{"norm": "rmsnorm", "norm_place": "peri", "tie_word_embeddings": true, "init_std_down": 0.0102, "beta1": 0.93, "warmup_steps": 200, "batch_tokens": 32768, "train_tokens": 148600000}
Each number is 50 + 15 x the weight over its row's rms, rounded and kept within 0 to 99. Layers, rows and columns count from 0. The size before them is the row's rms in percent of the matrix's.

# q: layer 2 attention query, 64x64, rms 0.183, rows 0-31, columns 0-63
# k: layer 2 attention key, 64x64, rms 0.187, rows 0-31, columns 0-63
# v: layer 2 attention value, 64x64, rms 0.209, rows 0-20, columns 0-63
# o: layer 2 attention output (transposed), 64x64, rms 0.178, rows 0-19, columns 0-63
q0 062:39 74 31 52 61 63 40 68 29 46 37 46 74 31 59 64 55 77 28 66 40 56 49 26 53 44 56 44 35 47 52 33 48 40 46 56 81 70 50 51 44 35 50 44 59 83 59 20 38 67 30 46 60 12 33 69 63 36 47 33 44 64 57 53
k0 108:57 33 66 49 54 48 54 47 57 52 44 43 45 43 46 91 72 61 40 61 38 60 54 56 50 67 64 46 21 22 23 45 59 60 61 53 53 38 52 66 43 13 68 60 53 48 38 60 60 64 45 44 60 26 41 36 41 77 08 71 49 52 23 57
q1 076:42 57 49 49 35 64 32 53 52 32 52 23 16 29 54 36 54 72 67 54 40 39 54 55 48 62 42 52 67 67 65 72 62 70 54 37 63 44 62 60 41 77 62 69 34 42 29 74 45 64 40 62 43 61 46 63 67 37 42 81 55 75 15 49
k1 086:49 62 36 32 62 11 58 56 40 85 32 36 43 26 29 44 68 76 28 33 63 64 54 48 57 64 67 60 36 31 51 62 50 30 52 36 42 33 57 38 47 49 61 53 63 56 56 19 57 35 29 56 43 57 37 21 48 52 42 41 22 62 43 44
q2 099:71 57 65 40 39 50 44 42 75 47 53 47 38 48 10 28 58 49 72 57 83 47 44 79 52 84 35 49 46 35 49 55 52 59 42 48 32 39 58 44 22 69 58 39 54 52 36 27 42 54 69 66 44 57 59 05 41 41 50 56 34 48 53 60
k2 074:51 45 33 62 69 60 32 51 54 44 03 44 60 72 47 46 45 72 73 33 43 46 33 23 52 35 57 53 68 56 54 64 58 37 48 38 42 45 50 16 65 21 44 28 32 53 54 36 66 45 50 77 60 69 62 68 60 37 75 39 52 58 58 62
q3 087:25 61 47 34 17 35 42 45 31 51 52 27 38 60 58 44 01 57 47 64 33 55 25 57 49 50 70 38 48 61 49 21 25 44 45 43 50 30 43 62 56 39 49 61 58 39 65 60 48 53 77 42 50 60 62 60 68 64 74 41 51 24 40 32
k3 090:65 30 40 64 69 38 44 51 75 53 16 38 48 57 49 50 41 50 38 33 75 53 69 36 30 14 48 67 67 54 61 41 60 38 50 46 35 50 53 44 40 64 10 34 57 63 67 50 51 47 59 45 33 44 50 69 48 50 79 67 89 57 51 57
q4 108:35 30 56 61 53 50 26 60 74 62 55 04 52 28 36 57 29 60 65 54 60 50 27 59 06 33 53 59 50 63 63 58 65 60 56 50 62 37 75 50 64 31 64 54 49 41 50 62 39 66 53 70 41 57 52 32 65 36 46 67 43 37 32 66
k4 091:66 78 31 55 56 43 40 33 37 45 36 56 66 34 49 55 72 82 60 75 57 31 19 44 64 38 39 50 46 40 37 43 37 58 22 48 36 37 47 35 73 46 52 39 40 50 58 75 41 40 53 82 66 69 66 41 42 43 73 26 38 62 53 30
q5 082:42 54 30 48 54 41 36 50 50 72 63 54 63 57 29 56 28 25 51 88 75 36 29 43 52 33 37 59 37 42 47 65 52 75 47 89 81 43 37 54 61 32 59 35 29 46 48 62 49 29 55 47 60 58 41 59 41 40 87 61 41 59 55 47
k5 109:69 69 49 62 41 49 51 69 33 82 47 38 63 55 49 48 67 39 50 18 59 63 45 52 59 28 31 48 56 74 39 62 53 47 61 61 35 57 52 24 74 30 39 46 52 69 32 51 51 66 65 21 67 64 89 55 40 49 50 44 46 56 78 75
q6 096:44 31 42 53 59 28 76 36 67 45 47 63 34 43 59 63 31 22 54 56 60 59 54 91 36 08 64 83 42 69 69 47 39 37 44 36 52 54 21 54 58 62 53 45 62 44 52 51 63 37 56 73 49 45 48 50 37 47 33 70 30 38 41 65
k6 104:25 39 67 46 62 32 58 42 43 17 39 70 26 38 74 67 69 60 36 44 38 51 88 55 52 49 61 45 43 62 51 32 51 14 39 45 64 49 62 60 45 47 61 68 55 35 29 25 35 46 43 44 72 61 35 50 47 42 46 55 54 69 70 78
q7 101:79 51 43 36 50 44 51 57 10 55 80 46 81 23 70 43 60 43 43 58 34 42 65 41 42 50 34 57 51 61 64 41 29 38 58 54 52 37 73 65 32 39 38 27 60 51 70 15 57 59 49 68 70 59 48 50 42 55 39 53 18 41 37 46
k7 100:43 45 59 57 34 56 28 48 56 51 37 51 60 78 59 52 43 36 76 49 22 70 26 39 44 27 71 45 67 40 61 69 63 71 05 65 16 70 65 38 57 45 56 65 48 49 56 29 42 69 55 52 69 48 58 58 56 39 49 44 68 28 54 56
q8 088:25 49 43 69 68 57 67 66 39 43 26 40 62 58 52 64 48 43 77 58 41 40 58 68 47 67 37 56 57 30 78 58 08 64 49 35 36 48 76 46 56 47 45 30 63 53 51 73 49 44 48 54 24 23 76 49 47 37 70 35 71 57 32 57
k8 109:70 50 49 68 37 45 73 63 69 67 42 50 42 31 41 50 46 83 73 72 66 40 28 55 38 43 39 57 61 28 37 47 54 75 70 44 27 77 45 26 64 56 66 64 50 48 28 49 23 25 65 45 25 69 60 49 50 37 52 37 52 42 60 50
q9 098:33 20 46 66 55 41 56 44 72 59 56 71 58 51 70 35 51 53 59 67 35 58 28 39 39 29 44 24 72 37 50 22 39 64 73 49 56 34 52 38 21 64 42 41 64 47 66 83 46 36 76 52 52 62 21 55 53 29 39 41 48 38 52 35
k9 092:58 49 52 63 49 44 90 54 69 48 60 59 60 39 30 79 66 54 67 38 17 17 54 63 50 36 31 29 38 58 56 54 38 55 35 51 59 40 42 65 66 68 47 64 50 63 51 10 57 56 29 48 63 28 54 43 28 55 42 67 46 59 33 69
q10 111:50 48 66 44 68 50 52 53 10 64 36 52 53 85 47 37 29 60 66 52 65 61 34 75 40 37 26 45 58 38 61 43 57 41 40 63 52 41 66 40 45 47 35 31 37 43 31 50 29 62 74 53 48 80 67 27 25 63 59 39 45 21 33 53
k10 151:52 47 70 38 57 35 30 48 59 38 60 48 32 49 48 58 71 34 23 30 32 63 76 48 50 63 87 50 40 66 35 60 43 47 41 63 61 44 53 84 37 34 70 50 64 55 51 50 68 44 33 56 59 19 24 40 64 72 25 50 31 50 61 32
q11 091:67 61 69 52 66 32 50 61 78 47 60 38 35 60 59 61 63 48 43 69 24 48 43 54 42 54 58 22 43 35 56 46 83 58 39 44 63 62 43 56 23 36 70 37 09 76 41 46 58 57 41 67 42 37 35 46 47 55 50 61 65 19 48 79
k11 097:63 54 41 39 41 47 32 50 54 46 21 46 43 31 37 59 53 53 62 53 35 11 33 68 58 46 36 59 61 57 29 74 34 59 44 46 33 62 37 35 77 46 23 32 74 38 57 64 47 52 64 46 43 72 61 48 64 22 75 26 73 39 69 47
q12 104:69 46 68 64 37 33 31 50 41 28 48 60 55 51 38 63 65 41 59 79 53 56 46 31 44 53 75 54 49 76 74 27 82 42 21 62 85 41 68 45 46 27 62 39 63 52 39 44 64 51 51 60 25 53 56 35 60 60 21 46 49 44 34 38
k12 090:57 64 62 52 22 59 65 37 62 53 56 41 42 65 50 48 31 63 58 28 63 57 51 73 36 53 69 46 46 62 28 52 38 61 16 27 60 58 43 38 52 82 62 57 81 39 34 68 50 15 45 50 74 67 39 52 33 44 69 56 42 27 33 42
q13 101:72 75 50 40 46 49 20 46 49 38 39 59 34 39 47 54 64 56 76 51 73 40 49 55 38 44 34 72 73 33 66 44 43 41 44 68 42 33 66 28 69 56 82 53 50 37 54 73 40 56 47 26 48 64 50 62 66 55 52 62 20 24 83 54
k13 096:46 34 85 40 66 62 63 70 49 46 75 67 48 54 44 65 58 42 42 58 51 40 47 60 58 77 50 48 32 58 40 38 62 63 36 78 23 48 29 39 31 45 79 33 61 43 41 62 53 37 31 53 63 47 46 81 40 63 32 90 70 45 50 53
q14 094:63 51 46 34 46 61 31 35 31 46 46 60 53 31 41 64 46 58 54 70 53 50 61 46 27 69 36 25 46 27 96 43 45 45 41 62 63 60 45 48 52 64 64 56 50 68 09 02 31 61 55 52 56 55 36 49 60 48 53 61 72 46 50 62
k14 087:27 83 71 16 69 32 39 67 61 51 54 57 44 59 29 39 53 44 61 43 47 46 51 76 70 35 30 39 41 39 47 67 69 59 44 58 52 43 76 50 48 45 34 62 81 17 45 67 35 45 35 76 46 46 34 48 45 62 35 47 53 38 65 31
q15 103:57 29 25 57 50 51 67 42 55 74 64 31 48 51 62 45 38 82 61 37 99 56 43 64 50 40 67 63 47 44 81 43 58 65 35 37 26 47 49 58 63 27 67 36 53 53 68 59 71 47 41 60 69 72 44 41 39 60 55 53 40 58 41 29
k15 097:59 36 63 59 53 40 49 38 63 40 25 41 55 42 49 63 51 53 41 75 42 51 53 14 63 43 34 56 72 37 74 17 36 05 48 46 34 53 38 76 35 53 63 62 48 44 23 64 57 49 63 41 87 49 48 45 61 43 41 71 59 54 42 60
q16 129:45 53 62 62 49 42 45 43 43 59 33 37 28 73 48 23 28 62 76 43 54 59 39 62 50 41 27 40 77 59 45 32 40 56 61 65 25 21 70 46 51 72 35 57 55 35 53 51 34 62 64 41 45 78 63 46 65 60 79 33 32 26 69 36
k16 068:42 70 29 52 25 51 73 59 69 59 45 49 66 36 67 47 46 58 79 71 71 37 58 42 52 68 44 47 51 64 70 52 64 46 43 60 74 78 67 24 68 62 35 37 45 69 72 49 48 52 47 48 35 43 35 50 60 17 82 59 72 67 49 54
q17 094:40 23 57 59 41 52 28 56 50 40 28 36 39 60 38 44 36 45 47 58 58 43 35 70 40 37 26 63 75 54 30 50 46 67 36 53 63 49 58 40 24 30 59 34 24 50 46 61 33 59 94 51 41 77 70 34 70 51 55 77 57 41 32 45
k17 091:46 75 33 62 43 31 55 36 55 29 39 47 76 43 69 45 42 57 85 57 56 38 48 31 51 55 45 36 63 60 73 57 45 54 79 56 29 63 24 48 68 84 35 45 73 40 63 50 56 48 39 46 64 62 50 56 14 38 75 43 55 71 47 54
q18 087:49 47 76 51 60 69 49 42 33 46 69 55 45 48 52 29 50 37 52 52 55 37 50 38 66 50 53 49 44 50 72 45 31 46 09 22 42 86 32 55 52 76 29 69 82 29 33 37 48 29 36 33 58 58 51 52 54 66 43 23 73 60 52 43
k18 111:89 55 23 58 46 57 74 64 76 32 58 75 68 47 61 45 60 52 67 49 52 26 38 56 45 51 26 56 49 35 60 39 71 35 47 40 31 66 45 55 52 50 65 44 65 42 75 69 68 47 54 40 46 58 64 58 24 35 70 65 66 72 43 77
q19 091:63 61 36 64 39 63 73 60 66 28 38 36 62 27 54 59 75 59 50 40 23 75 50 45 41 42 68 47 36 42 57 38 46 42 66 89 60 27 75 52 47 52 53 48 55 43 59 43 71 44 34 83 25 41 28 48 45 36 33 64 76 45 55 59
k19 096:47 31 72 50 64 62 51 38 54 34 42 68 27 63 42 35 64 41 64 55 54 61 52 48 38 50 58 55 51 69 64 78 77 34 46 42 65 38 43 69 29 35 53 50 47 59 74 76 60 54 63 66 80 23 55 52 68 60 21 45 40 88 35 39
q20 084:58 36 64 58 28 66 43 44 56 78 25 58 37 21 66 72 58 22 43 39 18 66 61 43 52 35 56 58 55 47 33 67 74 44 78 58 83 35 46 66 49 48 38 39 47 44 60 45 51 50 45 37 33 49 44 33 74 52 51 77 71 33 63 55
k20 106:70 58 64 48 66 56 52 50 62 28 64 29 42 27 41 63 61 35 47 57 76 39 49 68 74 78 82 58 41 50 51 57 28 49 28 45 44 52 56 57 76 35 53 60 25 60 34 56 41 46 34 51 48 36 44 31 25 79 70 49 43 80 45 68
q21 104:62 72 38 40 40 53 34 53 48 40 52 38 43 60 23 48 49 46 50 65 60 42 29 72 46 30 27 46 76 35 53 52 28 51 37 47 61 43 71 55 52 15 65 59 45 75 49 28 40 37 58 42 39 68 62 26 97 45 47 41 23 55 35 47
k21 108:74 57 40 64 52 70 71 45 49 31 80 71 49 47 48 34 45 51 78 73 85 54 26 80 41 46 62 55 47 44 57 45 54 53 65 40 35 56 62 28 50 64 46 53 50 36 78 38 58 39 59 40 56 64 46 40 49 37 33 60 68 35 62 89
q22 103:64 24 52 54 47 54 66 52 44 50 68 59 60 43 58 60 88 19 41 45 45 80 72 67 55 54 49 39 41 35 34 65 53 22 38 43 57 64 40 39 55 55 41 59 42 71 71 56 72 38 44 42 49 52 41 85 21 65 24 56 58 76 62 54
k22 108:40 64 77 27 59 40 50 56 48 45 49 59 17 49 61 34 48 51 59 37 40 38 71 19 33 65 70 41 60 56 60 64 46 48 33 57 57 47 72 37 50 46 35 37 52 55 63 58 89 20 32 40 64 63 23 58 39 52 34 46 56 67 85 62
q23 093:56 70 52 44 46 52 59 51 80 57 54 33 57 06 51 62 48 77 57 56 59 51 38 63 44 44 12 33 53 74 27 26 51 44 30 59 70 63 69 44 40 69 68 46 48 62 76 59 22 55 66 63 42 56 48 37 58 46 68 60 45 39 43 30
k23 085:51 68 30 60 99 58 46 68 50 50 31 48 47 53 66 56 66 31 84 66 47 37 25 59 39 62 44 83 46 38 50 43 27 48 46 53 61 51 66 42 51 71 40 50 51 42 26 72 54 59 57 48 47 68 47 61 29 57 41 46 61 40 22 35
q24 100:57 40 53 83 36 44 60 36 49 54 35 29 59 71 35 33 38 29 58 51 55 51 31 62 39 12 25 66 74 54 54 51 54 37 36 39 50 57 48 67 28 78 58 71 52 38 52 46 67 48 72 59 53 56 70 69 78 46 57 45 78 62 71 59
k24 096:35 56 57 59 16 43 35 69 27 73 59 57 30 47 48 49 56 52 49 36 62 66 14 48 38 65 52 58 43 41 89 52 58 46 45 41 46 31 47 37 36 37 22 21 38 58 70 57 59 28 51 42 62 23 48 28 46 35 31 61 36 62 38 51
q25 100:36 65 49 53 51 88 36 36 39 31 47 71 52 18 38 65 59 64 51 52 20 27 58 34 67 33 46 50 32 37 52 68 49 54 24 57 71 52 55 69 62 56 76 38 57 74 52 54 63 46 08 59 51 57 58 41 69 38 62 45 50 49 58 64
k25 097:48 81 32 33 51 69 55 68 52 40 65 62 36 56 45 27 52 20 54 34 54 32 46 70 31 54 45 69 43 77 77 38 54 44 54 66 66 46 58 79 42 65 48 61 35 88 64 54 38 37 33 49 53 36 49 38 48 53 13 60 42 58 62 42
q26 123:29 64 37 38 59 42 65 66 45 46 56 73 61 33 52 57 51 68 52 36 32 48 89 45 62 77 72 33 36 69 65 53 52 52 60 60 56 45 58 39 46 38 48 61 50 71 69 50 81 38 25 46 32 31 19 57 47 69 44 60 42 74 57 77
k26 091:79 50 22 79 64 47 46 56 56 35 67 66 59 46 55 56 54 42 31 32 76 44 30 75 27 22 35 61 44 38 62 29 46 56 63 38 11 58 53 63 52 60 50 31 60 33 70 62 59 51 66 50 75 43 56 63 33 37 53 56 38 70 58 48
q27 103:46 45 48 70 63 48 30 66 60 69 77 54 46 50 37 45 38 66 69 62 55 42 42 93 43 30 30 50 61 62 56 50 61 81 22 69 23 55 66 49 47 62 69 61 62 33 50 42 53 53 57 35 19 72 71 45 65 38 62 46 65 34 38 53
k27 087:55 16 48 43 63 47 64 68 45 14 47 44 37 54 47 79 39 68 43 40 60 63 44 46 44 55 46 59 30 51 49 44 65 53 58 43 72 50 64 68 56 15 61 61 50 51 43 68 43 70 48 45 71 69 29 52 41 59 00 62 23 58 50 42
q28 105:47 61 31 44 60 46 25 34 79 31 99 62 64 37 42 52 50 63 50 53 58 45 62 63 33 44 47 41 55 27 61 38 81 52 44 43 52 46 37 44 48 55 35 42 54 59 69 57 55 38 60 55 78 49 61 47 16 48 13 64 38 73 40 44
k28 098:66 59 51 53 60 55 46 54 67 76 39 46 54 89 53 49 48 78 61 78 49 28 53 46 59 51 43 47 27 72 56 46 29 43 39 47 54 45 77 81 41 32 60 49 78 39 65 47 58 47 45 52 41 77 47 48 71 29 47 59 60 31 63 87
q29 090:50 47 63 47 90 37 35 25 51 64 50 73 57 34 37 62 20 46 39 44 50 30 65 41 39 38 65 45 70 37 27 49 38 51 55 52 40 59 38 98 53 53 35 50 51 57 43 88 58 57 35 57 38 50 49 64 72 56 27 43 41 47 49 35
k29 093:73 90 41 59 36 51 60 79 45 31 22 57 53 51 61 32 57 69 58 54 53 51 45 47 66 44 42 46 54 43 89 26 63 27 42 52 48 45 12 48 49 47 33 41 48 66 37 39 46 65 51 18 49 52 51 63 61 68 42 75 46 54 62 36
q30 106:27 27 37 20 50 30 19 46 44 48 42 47 71 54 34 52 35 63 34 48 56 66 33 66 42 48 44 73 42 22 60 55 66 45 46 42 35 47 83 54 54 40 50 38 64 75 61 37 53 31 70 55 43 50 48 23 69 55 31 72 68 54 50 23
k30 090:47 71 56 50 66 51 71 54 52 34 52 70 53 51 51 57 27 64 52 48 70 25 52 30 55 33 79 62 52 67 61 46 53 40 61 63 31 66 23 76 31 29 56 63 34 22 42 52 36 57 49 63 76 52 54 40 50 64 79 35 39 30 43 79
q31 098:59 69 64 55 35 70 26 52 54 49 45 25 41 46 46 32 47 43 47 55 78 61 46 30 46 59 42 36 83 91 66 64 49 76 53 51 34 67 43 54 70 51 40 24 41 53 52 48 38 39 37 84 36 51 58 57 50 59 72 65 25 57 64 31
k31 107:36 58 55 47 47 65 49 40 50 51 36 57 37 40 47 53 59 51 32 72 38 60 62 87 27 64 56 42 47 56 54 59 56 53 52 56 56 07 74 61 30 36 84 63 51 47 51 58 69 68 57 46 72 22 57 52 88 81 42 44 40 67 51 54
v0 108:53 60 51 38 35 46 44 51 46 33 72 80 64 55 46 46 62 44 53 28 44 45 34 55 42 43 37 47 40 33 46 74 66 59 44 71 44 71 75 67 52 34 55 49 25 42 70 81 57 41 11 63 56 67 51 66 65 28 46 62 62 83 75 46
o0 112:67 64 59 76 54 78 72 52 53 46 47 69 85 52 82 38 36 50 53 43 60 39 66 51 66 47 66 49 52 64 66 71 36 37 40 51 50 72 33 73 74 64 39 59 37 49 56 50 82 43 68 40 53 36 47 56 33 53 71 64 64 77 71 52
v1 083:30 10 60 62 54 55 40 60 58 48 52 22 53 37 73 83 55 51 62 63 24 38 61 17 50 62 41 44 55 49 48 56 65 37 46 51 62 36 60 47 75 13 34 49 54 29 48 55 31 40 28 48 60 46 70 38 31 54 53 30 46 56 39 69
o1 082:80 71 51 43 32 47 47 36 30 42 31 41 48 63 35 64 50 82 51 35 60 22 64 56 45 32 40 38 72 64 58 49 50 54 34 85 45 65 65 45 69 47 45 41 89 52 43 19 32 55 69 53 49 69 44 51 60 40 47 44 41 57 64 30
v2 104:24 87 40 58 41 34 46 50 27 57 33 74 48 60 69 39 41 39 19 48 33 49 85 65 49 31 76 55 79 36 58 55 41 63 45 57 68 45 52 58 42 56 49 68 50 44 42 55 49 40 22 37 26 33 53 68 61 48 48 61 50 64 61 74
o2 100:34 38 18 55 29 51 66 75 49 55 51 84 54 45 53 38 76 32 32 54 35 56 60 41 79 64 54 23 37 36 51 62 61 48 59 58 39 44 33 50 59 55 31 48 65 23 62 43 61 65 71 37 29 47 47 79 44 69 47 55 77 60 64 61
v3 098:47 66 25 16 37 52 66 54 49 42 59 67 72 40 53 05 58 36 45 60 37 55 53 66 67 63 52 63 31 37 25 42 55 41 69 49 34 52 41 42 50 36 43 36 35 43 54 84 73 59 43 54 13 66 47 47 57 43 44 54 51 56 47 80
o3 102:34 40 30 41 62 59 48 52 48 55 37 72 47 70 82 36 50 37 49 33 51 50 44 41 72 60 48 81 78 64 34 61 46 67 45 40 56 60 08 37 51 57 41 62 53 37 52 61 80 40 89 34 56 67 45 75 43 56 42 68 50 56 49 63
v4 091:49 53 35 62 59 64 47 53 40 56 85 26 66 67 60 58 53 42 63 55 69 51 71 46 46 36 60 65 55 35 35 30 31 64 22 50 56 51 67 48 57 27 76 69 60 30 62 49 91 43 73 34 25 39 68 40 49 67 36 58 57 45 61 37
o4 089:47 55 49 65 39 16 43 42 41 35 25 55 45 50 73 65 74 68 41 46 26 50 44 31 35 50 64 48 36 63 70 25 32 11 24 48 52 50 53 32 54 25 62 47 59 82 37 43 63 52 55 48 37 60 64 52 55 58 42 36 59 32 21 47
v5 088:36 31 45 69 42 46 18 49 59 44 52 55 55 31 63 44 68 52 57 59 44 47 63 74 50 52 52 67 40 67 53 41 32 70 46 84 43 28 39 29 50 55 68 45 19 34 53 66 60 38 70 26 62 27 45 36 70 69 64 60 77 23 36 58
o5 086:28 41 53 13 43 56 56 41 56 50 57 57 40 60 54 63 56 56 34 56 43 61 43 60 65 63 48 54 65 57 19 46 58 47 41 43 75 66 23 34 36 20 71 44 41 68 26 40 38 42 74 69 26 43 46 47 77 51 62 50 64 43 17 26
v6 099:53 48 44 51 59 17 58 21 69 57 46 67 40 37 75 24 36 35 48 43 55 59 56 75 31 51 73 64 29 43 52 44 60 58 22 85 38 56 58 61 50 85 28 56 52 47 81 45 62 48 45 41 63 46 66 38 52 50 65 67 54 46 50 71
o6 099:33 48 44 40 61 63 61 27 40 75 52 42 53 17 59 40 42 33 52 66 67 77 52 71 58 54 52 63 39 41 62 47 58 29 38 59 60 66 27 36 33 48 19 39 62 44 40 29 38 31 91 46 58 33 37 34 36 71 58 56 59 44 29 52
v7 099:65 44 53 37 51 32 73 64 62 46 16 50 38 57 25 43 15 13 42 51 51 35 43 57 31 45 17 63 60 50 67 29 59 40 63 57 50 72 54 22 37 53 42 64 61 35 75 55 29 43 44 41 58 67 43 25 51 44 59 40 53 62 57 45
o7 109:46 23 52 51 41 22 67 32 42 41 35 64 51 48 53 43 49 39 33 57 53 48 33 81 56 49 32 46 63 38 61 57 57 50 53 49 39 41 50 71 40 69 11 33 58 53 54 60 29 63 54 77 73 21 45 24 22 33 32 50 32 64 43 67
v8 104:40 66 40 43 43 37 24 69 54 60 67 28 33 52 47 57 49 56 46 64 80 46 36 56 45 51 51 61 30 35 31 54 50 43 66 41 39 69 65 32 41 69 77 66 30 41 48 38 00 49 25 48 32 27 62 39 65 36 44 53 33 31 43 54
o8 105:75 52 33 47 46 39 49 42 61 52 40 63 63 81 27 49 54 38 57 76 39 41 45 66 47 73 31 16 38 50 42 41 59 46 28 48 83 53 52 55 29 74 62 48 75 49 64 39 39 43 50 46 13 57 66 44 32 39 67 58 38 50 23 56
v9 115:52 27 40 82 37 20 55 61 31 52 53 40 39 34 48 11 48 64 43 34 41 52 71 31 58 49 43 53 66 38 42 51 34 38 32 51 61 33 51 69 63 59 41 68 53 52 44 44 77 45 67 23 42 44 44 29 87 69 50 44 50 69 69 57
o9 111:42 23 50 61 29 37 37 42 55 75 56 49 35 36 70 59 67 40 19 68 61 67 55 44 45 55 79 43 48 58 36 64 50 48 48 52 61 24 69 29 44 46 22 45 63 28 35 48 81 42 73 83 52 74 48 25 56 39 58 55 49 41 58 56
v10 107:28 65 39 73 60 42 76 63 46 71 45 50 58 57 59 71 22 71 48 47 53 26 40 51 70 69 52 65 42 57 48 61 47 56 72 51 46 73 30 41 45 72 60 67 57 40 53 44 82 33 47 71 52 39 51 30 10 70 71 41 51 43 54 38
o10 100:67 43 57 44 48 44 50 59 38 70 57 35 63 76 64 90 48 76 34 66 24 46 35 42 39 29 23 54 39 40 64 42 52 35 66 65 48 44 62 54 46 60 49 42 47 59 27 38 40 55 51 34 61 40 54 49 62 70 30 43 80 12 35 67
v11 087:40 46 79 41 60 37 30 50 25 58 46 49 44 46 29 40 48 43 40 40 78 37 81 55 51 66 60 78 37 27 39 52 62 36 69 40 62 46 40 44 60 46 52 39 93 45 37 33 55 73 44 28 51 62 36 70 49 70 33 68 69 49 65 64
o11 083:44 29 66 56 33 61 51 35 45 57 44 48 27 46 61 59 80 34 69 47 34 59 60 73 44 80 34 43 46 45 32 23 66 41 65 44 37 34 31 30 50 46 62 56 18 42 70 35 64 41 41 41 51 70 42 61 43 55 41 38 54 54 64 95
v12 111:46 58 60 59 67 34 36 35 38 47 55 34 42 40 28 33 40 57 26 71 44 43 38 45 69 29 69 70 46 40 58 30 73 15 38 39 55 32 52 64 44 81 72 60 65 73 65 40 70 47 38 73 59 58 48 83 45 38 48 61 69 43 41 48
o12 112:51 42 45 37 65 41 57 61 62 38 99 58 54 51 49 44 66 42 80 37 41 75 51 58 32 34 65 64 35 33 57 36 71 26 51 45 53 52 55 50 50 58 43 46 60 20 76 41 64 41 28 65 59 69 44 71 56 56 34 52 56 37 63 84
v13 088:16 36 72 49 68 52 44 17 86 68 61 49 56 54 27 68 39 38 45 46 35 43 34 51 27 36 63 50 35 62 16 35 56 76 45 51 39 53 60 60 50 64 31 59 62 57 45 67 42 45 46 61 20 64 29 30 55 50 47 40 56 60 37 60
o13 094:60 52 35 56 56 76 40 43 40 72 35 46 45 42 36 55 55 44 83 40 61 58 44 48 31 34 52 41 41 47 63 71 62 38 46 46 66 38 58 55 94 51 57 39 46 40 56 44 36 46 54 51 49 23 51 25 49 56 13 79 80 82 33 56
v14 093:42 81 63 63 60 40 59 30 39 51 21 58 21 20 55 58 58 44 57 56 60 45 64 52 67 49 25 54 29 58 48 59 49 56 66 36 36 38 50 51 76 45 27 51 45 51 26 39 47 64 53 63 37 47 58 33 71 08 69 41 52 57 18 43
o14 088:46 60 37 30 57 34 57 49 39 58 56 39 67 39 18 48 31 42 39 48 44 53 45 59 33 43 49 35 70 36 40 56 42 74 53 62 53 13 59 39 52 45 50 24 26 41 59 32 56 03 80 39 54 64 35 70 56 22 57 71 45 52 50 48
v15 102:48 39 51 67 72 59 41 28 75 71 32 58 62 50 60 46 41 85 38 40 43 50 46 18 54 35 40 46 50 72 70 53 49 64 49 62 44 61 58 44 43 58 35 48 83 28 29 33 41 18 42 40 51 42 45 36 57 54 29 71 52 47 70 84
o15 098:46 40 49 59 49 63 30 58 24 48 39 57 58 51 24 63 65 68 52 56 30 70 69 48 43 41 31 82 64 40 73 63 65 51 46 74 67 51 53 57 43 45 43 29 42 24 39 49 39 73 55 57 56 12 77 30 62 39 81 52 70 45 47 51
v16 092:57 41 45 59 61 51 63 41 45 44 21 43 66 30 42 45 39 66 66 26 45 23 37 64 36 67 75 37 50 37 33 45 40 42 38 64 43 56 70 56 33 75 55 32 51 38 27 71 38 69 16 47 44 34 41 47 58 12 52 40 59 46 32 29
o16 097:44 39 85 56 59 46 46 54 49 55 65 45 66 55 45 17 26 67 82 53 59 60 49 59 38 54 63 33 59 55 74 53 62 69 16 59 57 33 63 60 31 77 54 65 54 67 59 27 49 33 57 38 33 39 62 54 55 45 52 87 66 56 48 70
v17 102:42 39 52 48 47 29 66 25 61 43 72 47 52 71 59 48 68 51 45 44 71 43 58 39 45 51 60 62 45 58 63 42 47 12 39 67 49 65 34 28 83 82 53 44 37 60 26 61 53 29 33 56 51 38 55 58 29 17 71 39 23 57 55 36
o17 094:58 56 51 37 52 53 36 57 38 33 84 49 56 75 54 34 69 34 62 49 65 50 60 61 33 33 40 46 41 20 68 62 59 24 66 81 73 37 69 49 32 45 46 61 59 70 57 44 50 36 90 53 60 50 40 65 34 77 61 31 59 41 43 43
v18 080:45 55 34 70 47 49 65 38 49 48 52 45 60 61 48 60 67 33 32 59 45 44 26 61 56 91 50 59 44 42 39 60 43 50 11 38 30 55 19 66 61 65 70 36 54 56 61 40 29 48 52 37 43 71 34 45 35 44 22 64 69 78 29 67
o18 086:36 43 38 34 60 57 68 39 69 54 46 46 40 61 55 23 26 61 44 37 63 57 45 36 18 84 50 43 63 61 59 35 51 22 65 47 80 38 56 62 54 54 47 51 40 46 35 52 29 34 38 31 56 75 63 29 44 65 15 56 40 61 68 71
v19 099:32 34 35 43 51 38 63 77 61 45 47 49 37 28 58 48 35 43 36 56 42 70 57 31 62 68 54 40 36 52 62 51 23 87 52 39 33 48 39 44 48 51 45 47 58 08 46 42 46 68 66 26 46 40 52 92 42 44 45 36 56 27 69 66
o19 097:50 64 78 19 24 35 27 45 30 54 39 45 39 51 38 51 33 49 25 28 23 24 52 45 33 61 32 45 50 52 38 60 45 82 32 50 49 66 26 61 25 42 44 68 65 24 53 55 62 53 50 45 44 33 63 48 52 72 42 45 32 35 63 57
v20 101:43 55 41 33 82 55 50 48 49 73 39 66 29 46 42 31 41 53 53 28 40 51 22 47 22 50 43 49 37 52 89 14 30 37 29 56 50 14 29 48 54 55 55 38 51 35 45 60 65 62 62 44 51 56 63 44 37 57 26 67 42 51 26 53